config = dict(
    init_std_up=0.0776,
    optimizer='muon_hyperball',
    lr=0.0133,
    decay_fraction=1.0,
)
Each number is 128 + 32 x the weight over its row's rms, rounded and kept within 0 to 255. Layers, rows and columns count from 0. Numbers have three digits each. The size before them is the row's rms in percent of the matrix's.

# q: layer 6 attention query, 64x96, rms 0.0545, rows 0-36, columns 0-95
# k: layer 6 attention key, 64x96, rms 0.0541, rows 0-36, columns 0-95
# v: layer 6 attention value, 64x96, rms 0.0545, rows 0-31, columns 0-95
# o: layer 6 attention output (transposed), 64x96, rms 0.0677, rows 0-31, columns 0-95
q0 084:103130094127116116130166118105182105127091083119114094149156160111168107138164157132115166177191050101101138170153061156150064112166141137118135122160099137129134121158096129103133178136123140126150083076120057135157059117124146085127105127135151110141032140174122188110161111140133193152
k0 083:130146104124052104132124172131164107144137099125157106161181115167186057133082132131081143191139122120111152115144103101137112149148128092101114118155146130181177155138092147112103116156156173084085147044123086093136066083111103087124129154171130154148067124161121210131173111121155137164
q1 114:104210096145108094151132131142139145090168158111125137122164130126113136151026161148128094125123183096180145092138086106070162115214062079140105112104102140129119175109098112100112151171119214168089116167103097138141094116149086136134157162105141139158148121148119143139093177125123093099
k1 106:072102136139113159167171159150134174119134120121086159111177139133129135159099155197187152093171147155108144113128110130100113113192144071140076113092083110122158184148109077152169063100121149128092092163090083130110089142152140162084189148081138188162128130122080136100124075112102134092
q2 089:106138190078099091103117218149080107141116150077139144149126157079096132112107130138158134131183102151133103101089094113162168083134140134176131150128123182123147199169108126104112110119180096114095160122134116175094111159117096141184090072187101116104103143158108102126065203105154124147
k2 103:094119109086099073147080161131156100128108167123115132148112118119099166131103110129159149107166038159127150118098115132151110079081126159134172109181118138089078159148150147159050134083166159121127170146166136117152135215079138145129140115117053100135153150115178133126106204167084154122
q3 090:174131124165148164135125141148111136091053123090146150161074160130160147156176068140147126161079112113128057107100142108070117145165133144119134174140124144095119142080085096128094115086142105109199105138076129118163146146127108146154078191102101125181135075131116130208181133096153178101
k3 099:152081165151117104114120131139106098119095081061161190100098149148164135153129070113131139120133121151103100075153087115082143157127091159114135146151153086134169093159139076159116090161189141095128138174046104134148134146097136180218121189156122122114129152146053130131158137096121127183
q4 084:097188154104147169158084188079123111118121124144099144127107143130105168145098082164131121149120104174105104151086131098160105252106111183129169111115121119198142126077090153132101082174176115152182055131137133145115112106076141146141125139147110123091122140118194112113124120087106131087
k4 088:114113134127119175145051167100097144149173123131132114092067142099123179108095170156176144153160127093139112069177130099143149187074115156128143095110112051112105122172089161151106123188182169115110116135154183121103172101071166126125153119137118127090134127106066137101062159162157137124
q5 097:101123122113125193135123097160153145131088089173086113114108103109161102089096109139099182137157110177138160229138123151143060088163106132112094197142160124094089118174066122168122112141094175150155145132080103109155151153138091127134112169130121142189166117099100123081130094142054130156
k5 089:124091115162185103103173123071181141144094086174130120155096079036117106095150138112166204086132120182167114122164090159074101167103103121145140128118123107122102122166189133149127171125159151148141117130088108127160028148108119145149141107113143126135182145144149156108123106115067162103
q6 086:182096125153072132118110182087129150101136057099127131106073167150122106148174124129172124086080172067168156150095163113091179175089131133198163160106104148151062164107093128155113132152138091177142060131151095104166139126117114174134169116123092131118176110109143113092118121183102138136
k6 094:103054102144067149087161159134109175120193102161117116118102135132117144177192107081150121083060165107159121131121136118113163169109145126143179176099113113175101179131095104174143084139123160139116084171091088125177152113119124135144126078120136095152140088160201083131106085137099115178
q7 094:146126131148097071142148189162165115128124140182152094070139071122126103077153108131133151133120194121158121071136124052125140063164178106096115162067109140138138179071113139153047146109113111117121105137189103115127155165152111099105108120174097163115150125200182140163120126143115144139
k7 087:106105187119117107103119136101114154037094120139122106115129104150184067126158150142143079171112126113145164142134153071150180068167074129150011172103102194107126138135119120139092143119140120178148117146182096123075134154124116103114104123150110139136132206143125171136140145105166147111
q8 092:116085131133146103131099097093133150139159164149084171132121149138119158190127078116060146143141187183097104086124119153069159130125144139058144119119101125113151164174139081159136081128163206099061101115094132140158122198098177152137148153064124092118093159071178110143123112131131115147
k8 092:084099173158136101138112068099108148142105146129117121128088132134158119194119052094158140077134083171099205128063150160139096163150148118155134111108139112068148163167134099152161111115080173131116164068095176138154126171073186094110146091080129131139126121097164104187122128141137140170
q9 100:178088106157133150141109100140171143179189146154219112149090163162104096135167167075064115144128156136122136121105095142215093158134146050161114107046123104111112066128102149128070125104092110091137182134179121126137129124139092094124143103154126121131150103177133113150158127113106107143
k9 083:135066057190109130196103156164111127114136115123122167111107174103113071131125120113114119195151108098117141115112109127132092156125152100165137126096063158115109067055126127139057144108119155162168156117130169127147144085170097144115158052147149112142183135127178166195153096105135160132
q10 094:133129175088137082129170122102162046153185090119141158092139120141120141128124164106117097161114187163175158035137117094102070123130133100110184077130157126129135100107153051115102157086101125129121123137120117186114078111164142132149127123132111152096146172146137172160174212087117099122
k10 099:065140133118154150122243142084158042105136117137096172106150126157121073134127116111121127196125182128106160111177111113166059104165093128065132131132161110164160084100199095119114121110107100121157107111119116166182095120102122099132099142129112132141146116141144131180185157110105106145
q11 095:082108094145136116143145142109079104173151116173140091088135117137140169124164161152152109090105165197188131045046101125132099139087169091132143058191092170128152122115155146136101139178098137182129176158072126133114126073105079120136100101135177151104125124172125133174114126144123133101
k11 097:063139089142148127106141098063158130141090129173088103079163134161143100138139131116181165110106103169173109104083141137150055149123099127053102078160082141120167099153144169128086186132137118124091122172108134127150200113076109179104162097126140146137100137198166123162125147112125184114
q12 094:143152131073134158119128075152141136147126130184096097132131143115164126126064146144086173108115146098112140094091158161119127132120111113152108171107117070122130040185044138118122177071156209115154180106098090136120162160169139133133118081134080142170106085155135165109121114110162189162
k12 082:218133080148146100084156153155087069180170106118128122175127085095126106145140138134046168138137170093088155102110167151117137180104167130119107100125161119124170079070088087121082227104130126157142131107151138139121126089170122113126088125145133108155121133111167153175117121098166137082
q13 104:150133112135123135138049133130125170128127180171199112142071104056154121158097110137156131115152083138106114181075155145092146146083118120145099143102128096064190150190153114181136082121151122109149118091124094104168138076106173163115176129166075133150108134174135081098133075141128145173
k13 096:169155089173133114140134144107086138081114170156153117156082127072144116110135090148140174135148151095142061109084120130086170168107118194136148164094140106105196176148124127143139118084151135158137116100141114098112079070117196144110182079120085115184145067134147078111168073115154150160
q14 102:110162143130116146138059109173108156132119182101054108116134156112135110178153125117072107180110113157109128191119171179211115106115087108101123125110127080125137128129128127141149165130155174126149081097018094113086077159137120154108099116150088138145131159141149136120164072156193152135
k14 084:144121125088100185106089109169154163131105127169061124135143145116140129093113172136095124145122094130138091164113181119164078119086114170144147108166113079120115193115213113145111111114117128155155073118106143118061125131173077169078126150114113153157163119176149087196130057097185112140
q15 084:102111118099092109157097128124142187122145124141130170162103128111148106116154082129140139078150107086146155140131144168078116166095051091140182132124148098136133159119164124061048145154145122082114115175128182168208133132090161172163115068089113105102142156175103154185095150142077098137
k15 076:054082175141124173144174131132158148145149141149162147166084139126120160129152084156112138108140152155125105141165122086029091135089179133117147181104095124126127150165107129080139131108143148100037140115036107161088115127122172181143106120127107136164116053116163159121154131142137094156
q16 086:091075102179139199116108102162065082120130105155115111062112076128159089110124116116160086157109172094139136143132078095176190145136096153099107099129152170119105100146119122118078106160132209142112129091166200177195126111152129151110131174128127136153106145138157113134141159065136099156
k16 089:096129095160171125139119094113122075175123081159139118108047110105106164112177155169163101170091209131097071154101120111219153093156168115108096107172164181094107100134139105121077156117104112087079171123134109123150141092126126174131112138115152122169114133087164127156173142082128159145
q17 087:113157236142123128188202148159141125131142098089115122067099098127141073142166136183079117147095137105104085104113149116121174125186141169091198143082110085150105121072135102135134116179079136156117103121105167152121181122137125099143133101121144124085104152058121154098174121150126144113
k17 091:095124187167145153173167167146187168146120098146088117078100097145167091156102111201125110094064131115079147134136130117069084104120090118139127105099089122147133108180164092119135081146076102141159141137074146138174111176117164168147162127169155127087106179126066159126159071156112132110
q18 092:155132101139135131152112082104108173097074155153125121145136075098106138101141121138185123135123135193104129111119133048174169153116166092120084129129166200146106141105125161159109127162145103122142103139169164097083118185142155111190114145114132078080108172107064124096084180111192142058
k18 097:124137115105140139190155142103156118090123189135165155138128117124097132115090131093144170143156132144100119093123110142213108124145115108119069145157134120159171109147104146099029164145094141126171109087213156127076085135176127089214156153101098090085147137089147070122087134135140122102
q19 095:161180134118133076101085073147137143120112159138118105157170139153129111139135146192068066146105141102119116141195072094165105127083141157125167146136165175118098141054097127165139134075115182115118151118136158145093110143050101055169143153160144135118108162118151189122155065109140139123
k19 099:122147110137124044183104136110164135116125143132111133152174103127098140133135192133129079217126083137123130143176095096171106145113106095110210120138154159073125128062147150149108157118174130143107070129131139181118160114113088048136133083141123147129139159121220124124090113098102119094
q20 094:126145093160128150134147109156181153138094088164138074090128098149151118110092114114098086106161096099137152130107164133143168106093142094158147174166156065091127131191145182138154170128205103065150150107088129147089119158049158144077161142167170132092101081142106136100110064167122156135
k20 091:163113076105152120146093090118149159095103116107120108105150109162107159083135165121116115077193135100121134141154145141179117148105107155098114153198154139151122072168163147143136210122115091131138070141108121193089132146092116108118179166140104097122082129149142185069039105092189144119
q21 081:148144095043156107154152148160122115145131123082204075110135139106145135159070129090111127115098141094179126174062095143131110091170081117155117099167139184097093100103140071116092105127132096128180128145194161108102149126161116120145170170141131140114146074154178088191106146137149167089
k21 084:109086150080143128142181157119138161111125088118119142191112159125085115113036101143141176103085074142120105131095148130148076133139082161188167161137145137119107107086111072091151123131168128172172111121119142140148040094163130107133201114117095159148171126117176135150135135080143195113
q22 101:148146117135095109184201146149100108139158128094139169149128139124095173117117141138123119156112132159182116118071121088092157077094107153153124134156159130131101155088110069078099144195152133130077158101075127193132108084145079143153193099145104096095159092137195121122080181076179135122
k22 090:112147111118056070184161206162074166112156159138132172131101147112140166123105178114133151162087171183185089146126178148074188087063130145119155127100135097125113112142097047111185083142128149166076121114116105126138123116155144130127154126152113107128131167112110115117089105094117088164
q23 092:116170092133158144097171152147184138162107157148103135123145068173129151120110125085145108108110072170123111110122085132148101132159108162141106092151255156122081139155188110122127109162099120196118122168127103152100110150072127131090132123078124075082125123194163113117134157126116101065
k23 078:079139056119172174071154096150164171150082108132092129106127114100189101133113113138129091129109055095087088169138139120129072146122065125111105145147149140139169118123166150115139130088122094193100155148133087162117136118169112111101200163135191130063102116177159141154135172145176106135
q24 090:139100154104082159098129111157107087108117129128113065081101076135133112117138165109178160147121147105152169190178126140158132144078098158157157147115090115117135123118132171114188092071126155093150130060146116123131128176176187145174126106123119194116129187094081142127123035092177109133
k24 109:158113152105150175118131088107163109134139139138131108035138097145129169142128145123079117073158144151107175178130122166110085132129105156134120136148116187095156098128104142143171080095102112064123124056122131143109159212093135126156060183092134193120083143168113175104161078162119114123
q25 098:181109118130151080113140121058121065126167090138144131110156137145124067151064144123126108141212169138120132148129116103108154101133126150122172112152090165075104161163172086094122152225134116164095146096172140089153149106163036128138144089106111063149160137131137144141144152127087117120
k25 091:108110138080100063146126176046123145142147128131164098164124163093118106085114126134118120115162165151127117165149133078108149114132139146168141101098093112080128168177179132133088117202105131186052129083152202092166169068163112133182159109090112129108159104117145108081120150138170140139
q26 097:119103081124093111115071148188122099075157112147177090156122161152116124114140132114106095115137106194154114153075080105114092121126069090160104154136149136117158132077075075150114076137152099126140153173132205117123159141154164104175148150092154119164127121109158094214092200126141166131
k26 085:140105087096112131088066105153117154111168080208148143114131193101157151152075172112118134058118099128110131144094110110178125114084096059151131183126130113126120154124092123142142128154191058144121162118084162130076144146113147113137125192132090149191120080110128139187106161146151162148
q27 083:089157196070115065118159145169106173113195067204100138169093124128174141138120089154177120146137167144098138159117070128122096150148091073137100136166098137124109147093090167191107116123130090128078108131142143169127166059180070150152098115107165133111151113134106140113108148124110137133
k27 096:059133151148108139121147081147160138154207133196112132106109058126134144171141112125128102129132095160110089127071085117135136142155078121153108119174087099102079119172113117147121116081161136173083072137134144107136118159143177173116066102135129137143102123190120151106169176165053174169
q28 090:096139087115098154122156122139107103126178209118120099102132121168090160163187161145151150130093146075117128155073096064104128133146155118106199088083142078146167146192168138120101117099132090141134144141123135136066159154123118129157134120112128114158107091141184123121138123060057133216
k28 089:102090090112056186133154157111110117155132149124096094148127085148110109119168180104130175141107154104103160082111146082182087164101146122132193115133145133094151087127181125197132119099136133144169153145128076133089136139145110087050158087105142121088103125140188106157183094114152124209
q29 096:107106146154166146152096167060083101168128110141140156075127092168063164168129108124179089219175140094129137136141097138121179116095084117127153151113132142112161124110153110151107065097161117114123153154132073123189141125166049159135167141096137108057177101113128103116121166138121154089
k29 087:150129140139098159170078049078135143124220079103092153111142101118096145153156121128141118184171095107150148139132066121074097130118180180158155164152133151104162102139152105101100131080101126152141094160149125160181139061139138136147088134115077158141163133163066080104113177149131097106
q30 115:134109152146080156081158131125132157060121120108094199099137146177157074120123058161092118106109092156085158194144206170154155079145127153117065181134084165150100127164112145144116126136113139122186115090078120114186146120093137128133123164110114147103139146089078127078132147111114181150
k30 081:149122118110122116149153120144096123063181117153142188131154136114107095125082107126108128127094110164133142090114135134111100081101132152156101149121117108089124072170166194213039159145107116153162112139109090096140165151102167077117136116090111183137119105154142139124078233169114117179
q31 080:198183122140117157126131064125147187140092132141190117173116164107109104077126146167103124148135111091105105133105103083099167076120092134146127128109106154127142168114120131090093165194100099149159125093184137066165111161180105155127117174142079165114087159144115047136148142066139139086
k31 093:189159167128099033099131111114111121154150116036186089137113165117133123179125158121105144178205132101129092130148097103104213121115140116120128099105143120097151170119112113128126210140121107118118185161129131100140089088141078105164117096161109095105158123148155090115127159118189125109
v0 087:126146164121136139093127158136087141121130171189072106115200160153029148160178105129099162092129073134173109103171136134137120116164114150137100115103115100146088187084127095152086108113172183121133144119170164116151100140136082158176157119207111084101109082132117116131108060098134137125
o0 082:108065141117122094138153090147166134118174135141133131141099175112192135075099164124097106081068199134128154120131144126083126182089142077116152154170096103138134079142161187057116142135069130137103099126083107110172149144070206161064102148133120125133112155163129133114163141166157112153
v1 088:107132097152148060128122076078151142142173083114153068145114113164088145159149139141180119175171128153075163181145179106162068053141125128108103111133112131142130138109167131113089123072168126153160112115140165120137153123106177176132111158182077118073053124118113118144168121141167133071
o1 085:165129121121087144167110151178135203110110135104132166165128119072183118104144153110087162107112082086178125124167113124079158169116140076144080163115134070104145172105037177148120104153125125152092114108132044118126152094120119093112149127147168177154151132165157115079105089133131158182
v2 085:165170073060128140101134125073165112146152180141152120115144076132109124158133135127193179113117073122194069137138105123106159111127139133173081092147156143117106087104136049146160170099075115118136110158155087163142159137096128181070112181215115120144125133113100158138115137080118138143
o2 083:134109179116136120103103148199171142082128137121182132149100138079143092144136105126107092122155152148159151136074196095115150144151117136093183165081132114157143092077105116106153102133172167103150156122069137143158107108107089178143080059060100131138162068165158157152161086092141089171
v3 083:141125113134186179123188144156134130137096090117162093152117124176097135095109056121075131211181139196147099133116133138115082114130103103220139157036113135103088116158100103075117135125119185133102091141152153172123126121102153119091157129152125122142102101126122097104181125149105095173
o3 080:194157128113120080139140129120125120166120163113087130156153160071135152138118150084105159114047093190146122138111119145122135180103135120093144098180141069147142123177033103144125133099103096086199143094111123094140080124175172119189106109120128129164121106129143189196116113094135149093
v4 082:131162097136149119133094156139145096171174125152101136162130174115108149086089140103133138128106120131182114153080089176110099142109127158129094126133097129197124127083197165145108109113057103108118163097094138213105104111097196064100112117121144124119143163107149044157124155183124106198
o4 078:103124133137185167121179126087090152101064172178124146129128085158150135112145130160129127114119101128059104086153129162110137154154111146074157157141151154085110150146053103139113166144134113084193063146114167098190128161096089130151155119102087136146112112122169174104101118067192155073
v5 088:124082082138134110112136149090104164197128102097042157095133090100137080150182151179143188126170113184113121110141134114147085167125048126121145125140131133139166137129188180127096158153121116082106089088116102112119108119099105143096092158185170096155143093102093123156192177165135130150
o5 090:184148109118140150075146112147092088084097148098208087120097136105134154091103176069134123113092199097134150119165130118152159162156152179099121058113164103078106143056153142147193103142146141159162159168141166147108145128117138120093122146099159147125118116139082121124089091072100195137
v6 091:146105084099136080098160136165101104132096177131151155073078136148139191138098157125141133104141178181131132134140122127114154119104173113147083187155120109141104174090136150116083118137157147124178147128120173120132151122144055069137114133154149099146171044181120116072155090181068064122
o6 085:117122169109043124134148122092111136162178087146106079125184175122120163128150100125155128107115131084111146061161111118127126097156045110097135082103088116082107150126100108119134115124147141133107125145121058138117157149134192223131108169116152131152143156140096203188129153095161144178
v7 089:095114130105146143137178183139146137114116097143140054150117117184142179165081113165157103168084136098163095150129097128120121159145070111130149111100113153132114158163161102172159115208056168124140134121061105095106149137203131153125128081102119133169110068099088148162119080145084081140
o7 081:156159147149145083138058110096142070113127140058128111103227165079144080141102118096079170143120181129078127117122137105169147109108160130137116160161131091129143116107136151096147158083185081121129111085116141150136081119116093102176150161193113107100130143157186136168152151097187147094
v8 082:138108100074103090108130124114133193087133113160115137170126150170143100084181179151147125096135163106150099114117049214184148130124138123147108129163063139100149079153125122122146102097111123106132140149115151112118096119087138080150193138168104135068182107196146142142171123071150065134
o8 079:136159159149095166138129069134120069136075175134124116114187101175129141137083091119132108134116145137151132127074198097078106170161105045102137117119172111131145139146137066090116117135155120141195133115119082153173184086128153122129082117095114179211086166156107127116088123165123127153
v9 090:130124155091129107102109126154080109133123134135125167103125188136121120144211109174104169124167106097163114123167115078168090115063142162101141124041139137121118138126121128085093099139155176132172114151093098126173159128147178077100166171055155133149132173124157136175107099149094111042
o9 087:211139059123177097141169115116176139106139120155132116112075112137108112187075145059157148132106190101104147118135161166083171123160108124154081140161126118124139149161175113120103119155092153143107101108169059148077092137096158161179131092148118095130151135054084122095153122155174104116
v10 092:085139120136115178070113091114140138156143170116145168135158112129148125126133179173130063110088149219142103188113142142142111131090123131170140093102093083125117123138129123110119078105159104110119094190116114114121082121151082145128136155142151150121094108041127179174079110200209105156
o10 086:187092137119109115066134123154125100105091110165167090132156155112095176106092095064065132125162119099093202091174120120127145113138154150124142119132140206167138151175100124131095158194118147167103156078134134137175155121137138104108083104123088126108128173221141107082139140070104129112
v11 080:088171150138055208121163137101076126159155114111169133168114143132168118151079057138122169150124163119121177168099184170128126086084111132098126146147082177098131120136170146099187134144172171129148089160109084102092087146114123154085111119132123128092140106041175111134132094123117091119
o11 074:156113133116173084130138133100143082157121082132111098081199097126092139094169193082137090098149126106130098090198130099062175085113130160137133149122133100186132193112148135117148144174137105128122135060133164168098158114185139037093155113103147142149181134131151118132133133124151140069
v12 086:131158156086151133114141117057156144093129125109127144143171137100122095104124137114194095072140131108121161073089141160156090173190155188116144151117092196074123147138089133072125140103076072115118143136097124123125119121207147151131164107161094130143113109159129097058116138150170115215
o12 083:130098172173124127102113129188103132093113166175121114148165111115103185136129041128103072183126082117072067150113098096099087107147124114138091164203185113143130143148176175160188132094159115125139137139119134114120125174084108090056111128111161126127111171141137137171164085141121143086
v13 083:162165103176109106149123133151153080109139112097139062131144084113108138120138164064046146198159145123142128091151172152123092107118121144128128088074085112071098151112131167137133194126148137065119128128092100193095160132176185149110148082109128217145157106089112151122134157139132128154
o13 083:184024131114127195156144170120114130117131134133119131176129127148113127137124129109163180073102131099142101179110128090137132126093121120131106153184119151135140095174089095130153102136212084151116107118163156104113128120152102197144102106121089091130110066173159127134102141090102210056
v14 085:120100143152127139149168126114085063104195170189085065196146075150165152124160157164165092113155076114113151097095107183139119147138194139140104134106154053116149115110167087097127099145138109178111166153122148099097141136133147121121081149155147146135137108146128104126094145046097143067
o14 080:092169130107140144116117147140141112144115055104126179071087135177115094112091117143105157140089143134208075150136149102110115093163066064111139141141153170109086146165131136131176128119157137130185116142126085134157108034059161186122162126112106148130184116130143114135149126177165075144
v15 089:130175191087125066145102144097178104133096133141128119135125096166148109105115071141111135112106143125157160084114157099158142132150096178234198128128110167168120163094147090108108111090161167096116105139089182154095145097087169151110081202093103159135138130147126061157109104130113104118
o15 086:063114098146157166104164108131078142075163086162098124108115128133095116151160159057097148174128110154144078132166139198114082118069092094068092191140176098095134087124169146119112130140086109162150128091105133125168157138148130130134140097154132116141134119136123212196164161084166144122
v16 088:117193134098141140130051126154089052133095119129182134159080088187110107089177112153137131074143136171072140170139099142096131129179121120139170132105087149095157099118101198162186139175153126159108100085085137137096163129146107170135129098193132094131102147080153150134111120091131136085
o16 088:131084157104159076135229162116145154099089105087109134117160171158131151168130154126122118162134084110184118103047175103148125085103176141064130094142129110182101132141115122110153158167103101132110168169156102111147115087067043106140156163128180142137111149125151157103106146143090098117
v17 094:170152168114150129109116114108134117133104120169076106071140116087106142107155136170159136127125113174104105167084107139131084153079139152135108142072111055162116170150110074091218106157217110122177145098128118133154114155097148074104150067143172107091148147129167174154088170146104108149
o17 088:118103177122145170144178155101065134115165133123165182116094144158126111121086122100141134087141139072139154069115136138121172097187150160129206099167097134087164146160151164100090171076070131141110158135135134119158127101160153115139120122123061114173136160095104087131131072142148064050
v18 092:094176116110206112134118122111160154135152115114111166106156090140175057138132170129175192158091110104101116177134106089097109144135178144065103139148076081151109154120137105092119157147178160089132159077149118096062121135153085165123129127133088191146116072167126079140164159087134158118
o18 086:173069118119107136150109117111092109110126151116165095141102152126085166085160073147141123097175121039159149119135153154112171136091102123143173173115172111130182105128204121185204120090145066151123074152098119112116130074110157112086146142141167115129169093105130141106135090149126112202
v19 093:154184148081151177159167189115134157115133064077071122099125159136166136151158093100134181123091146102114125147124082159125123093127161144123107104134116088147111173152107142131075105062121135144167140119151142148152117015136076136163123118151163126191068182102115143102108153124162101098
o19 094:151077088170157085133088054160087117126134164113138192116118138140150156131101098178082168138132146126072110065098158148122189183152067118132131102119106152196132133126141137121101118099098129153120151128165138065081148154165129093112133190121102114148190059123109162167142100153110103160
v20 086:128150105097114152165100085066142130143150172123080098103106138139112150158103125122101070103116155114140116105195093081096159127085161179164212156132130168079126110148045152129113150090087140183201109124161127109140096165135122104106158118152181116149158068168135104150095135108144175100
o20 085:174092089205112172110173156119122111149131129101129097163192098094133087112133117175081162168137155151142139153091139134118050117121070134096079079126125078106081109168185143152151179144121163084118156132101121158127104138194121180108101092139092155156130123159088146091179089119118099144
v21 083:121109125104169136138143123134149115161166123148165143085159187152114118130170108144067142103153135139130121132108170116094180052149073092093121128090108121083204109100158088067191129103184149142110104132177128179141094117119141120102131071107120196161156105098057106163128089116121182141
o21 082:149125117162138110097165161098054121176086069089084097162117061117118137129118177095198126114111146091168177137170119152166148197062171135159122173126157110199101081152082149139114150123099138104138114123142084142132151138097180116144081117125102118106156102126188110158127135112144091093
v22 098:105175109195112162114127100140147130156088072166193176113117143191109106103099109175138169177107094087122076160145152152151161107151130114098121110141114067092105095156140148097171095122141133127102173125099131143131138102166139124087122126141138070172170109173121075093053161106201090110
o22 087:137143166106155100105162149114076140157153157058089136129153098070110149102116107118157074119163129173162183110094102100083153151165166090142109126110099204140137166171156060121132166161132086156117092146107135087099119104093156083156200083109097175102109103098174155151129157173103129145
v23 085:114123145140103102117102082134110137085127088124093110070146128129140114102095188128150159146178098149178163159118129136192174128109123144106118153146145114153109136098055119167152163144072151172129089175106174195146129158157064163080144112057105096128133124089098107149179176063153087149
o23 076:082139143136150129121129131084169078138108096155169147115130112069112062156196089156170109105102128125124149122148091132107125080160181135165121123136101116099148050085138147161095119142132088157174150148160111113116121102077144123146062145143109104160123151176190197158084107214092151114
v24 085:161080153145072198150156142114140142149139097138153084069094152147174094093112135126117148122054110133170143088182136109126135070189119144185143094126161139100141086113126132139107175172147142090134131093143153092156125154079138147130141106127099162088078036151185129116111098153167086161
o24 083:108185142142137103110115153124101163126136116140179139170203124071134182119104152110111082122177134213108114178120130167092112116057111125182120184161093105134111116117154127110101113158133078143140136117083120119112146105149115155052145137127093072168188124099137075181076144097104164109
v25 096:161145132110120129123146179130137105068115055129138158104175114138136178126140094163185067100115153109156090204119147063133118117121142088110154097152124103155091086152093146187138216119152085078126133172169098126141116150121173121126109110119162129072183100122102104124114076148167161087
o25 095:061097150117120139166094127118129171157106192097105081133156153125126067115027181121125202133187067111103186143151118140121109101111143162153122112047108139125183179135143127116150162123139148153094112117100113158138104166131114089095139100122080102165119124141190146154121169144093129112
v26 093:182124111133137122157108139142075127133168069106186105123161094161149103107139138161187096128162121193129109119155162148108091139060139131126109140158138108129113160148144153141080127084117154115138116173141150168163040149156093138079098043149140162093084164171163096099050142107132115092
o26 086:113131132145098140086141128131180161121119124157078090096154160055124137126092154178126179073111134076168146149120061142095088085221118137099163142108075099125157173194116148143166130111106091187117127110094143092144188129111139106129132154116128132178190068109146111132148082140122136110
v27 086:129162174120132153168107121161130106164131085110165139139140134166120135172140124140134109101158127145168097094138066185136177139126140097094100127194110070136102131152146078078184194139060087122097115093128069128096144124082176104131089158069110075141113098100180180170119116128110173162
o27 082:108162166152114104129117098104119148066163161103113119110082104088039103121136164177105153157092130134076153161108139105086193116098169130141177157097148147158176085094119101153127132115151152086172130188158150172156160121135061117167142076171082162106138125131186110111088102149144095098
v28 088:183067139136104139168040150128150136147093127157142116097160186101126110130106161123133125174143151135130228120135100152125120105170075182066151127053140109128065142146123094085136087115108093146090119119130121121152160132125104142109186139194160152156133114114165128120153089070146120074
o28 084:133183122128146090121179144112087100129176102169113152183065158126118072115126105159145113063132115111124083104113178081156145105143190036137116132160105091117132133171173190156111149187163145159159167157139118135123152092134094111115117122094119062106105075139071120114146173146121126157
v29 094:106129113173130082117143159104106163136103150114142138077119140093178147186126064133124128115092173131096121179146139176147063139115142081194133179113116061102166151091159089187130197112143091179082071112087149139155099128149134134119155057107126138118136150156160134117125081080165116150
o29 090:154097136124086173117166078155143067145105101105128087139148105102105127088149181150092172146216094133131145119109148118123173076148166167125101142137121205129095088139133186100087127120138107120146191113135093048091120159134154099141135174127150104185103148074130098142081127142186123098
v30 097:086103128104090149152117081148114137144136117110089115175133177105189075118130136151117087147140134098158107168235129183129111127167215096172084117086152096179123117111135097111185113100127172089123119142105129128186143047141184122115115099148153119146162118097143080088104143124102132124
o30 094:101146127141112110102115175189120089080072112109137181125131078126123178128098126125158138123089097149129174145080193097093177110151037133134105146140148130095165160149133152160073140142129047117117101174152159133087106165143171132097131129146078125113117098147107117194109176157181080154
v31 086:200171167127157156113106074196076156136152128143094110124114124116146156126093186128104152161080135125097089088105074079153112108175136146147117075117183124132168165128122112105117082118109116182090079107135138130146133183137111105110138140119077161187208104095164143072102102117167160115
o31 083:120123104200146126113132167065152110082171132107153166132167112157128131148078156173176098156159140122089116195122094101135166133092145103090113153147145146130096171161130178145105118126123153099144133092094141091055124093106121164138166091140126030095083158173122147139106088154120060172
q32 095:090142106124139119119147060097139087174108164132108108105168110106151111108153164128107129115112182121106129054134129092161106162114178193067164060078113092179137062108201124144113134123099157125109152151144141135099128162120213124100092137137093154107105137181167194145138163130098120142
k32 112:113158135130149149134132101119145087112095170140112053094145147186122114081147139097111136137116159128158112109141113126190114130169114179117163070128104102136154083084158151145157165053110120123156186123179131151088133158112134042111088099121125170151131130120179191151156071129154110041
q33 098:138130096168149129081171132201176116147124153136117153144106157113160181087093214091126125098138093160150136084103121136081121089121103127156103075133144200137142124092126166141191120187080123148135140125114142126138099096132128118182101088168104133066128127081181086144064134154083085106
k33 094:096189157117178122055098204174156194123087110141118208135081153190124158077146148105111110073129086139111141105125147147141145097104079151123108152172090129161146165093106081108133176136110100124127127119132111112130073128164150098124141106125133132105113129139131134172072198170070122105
q34 109:106172108118105112193212145124105196129114155191091133114155162122168085136089090107109109107154135160156121171118111205041083097137129113129125091143114148151140110137184172104120160100169091136133123169095093090121075160087067118127162094096143154120171129137086133092128111125112142156
k34 114:095145165152153180164168131149141126186198135188132100125122124131126111127101138121140139150154130130155098143144138147111087100122091088098077095139090098090083167137194111016098156136156164117125091147085131115063115076115121174112147085094159184141164074173135117148096157135157128105
q35 103:145122152128082166175113079136106118074129155147115168112163129123096165174098079097133132078051151081108216116154127098103099166123163156158153174146130050228171130165125136108177146115114117120126156161123142116121113119083168087170121132118101136127097140104103094098117089160110109157
k35 105:115114138141146180146097172099121166119133171151155132087136153098127204110178169126131168105121138033131141095109070142110132147144147127153198137101113056167096112078138155134147068096100090124173104136101080179150134124108183086164106096130092124152186138092127146122136111174082102109
q36 107:131176134107176146134157097147130156112155119142051130149145112099154126164104088124142146089106104143113149137132188141128098128159118148119109134113068105098100108177137149120121142176122219070153092100063100192148100156111127101141158163106149150165120102044061118067184125174127158111
k36 083:161132126094180113160152167154142172083123115194136116170154127103106138126140053153103125176101151101163112113123153179175094161131103087077170121135149110120082114098080122149122126151106124089050133113129137149225137064139063137117128065109132159161126114138172155138113113115088176101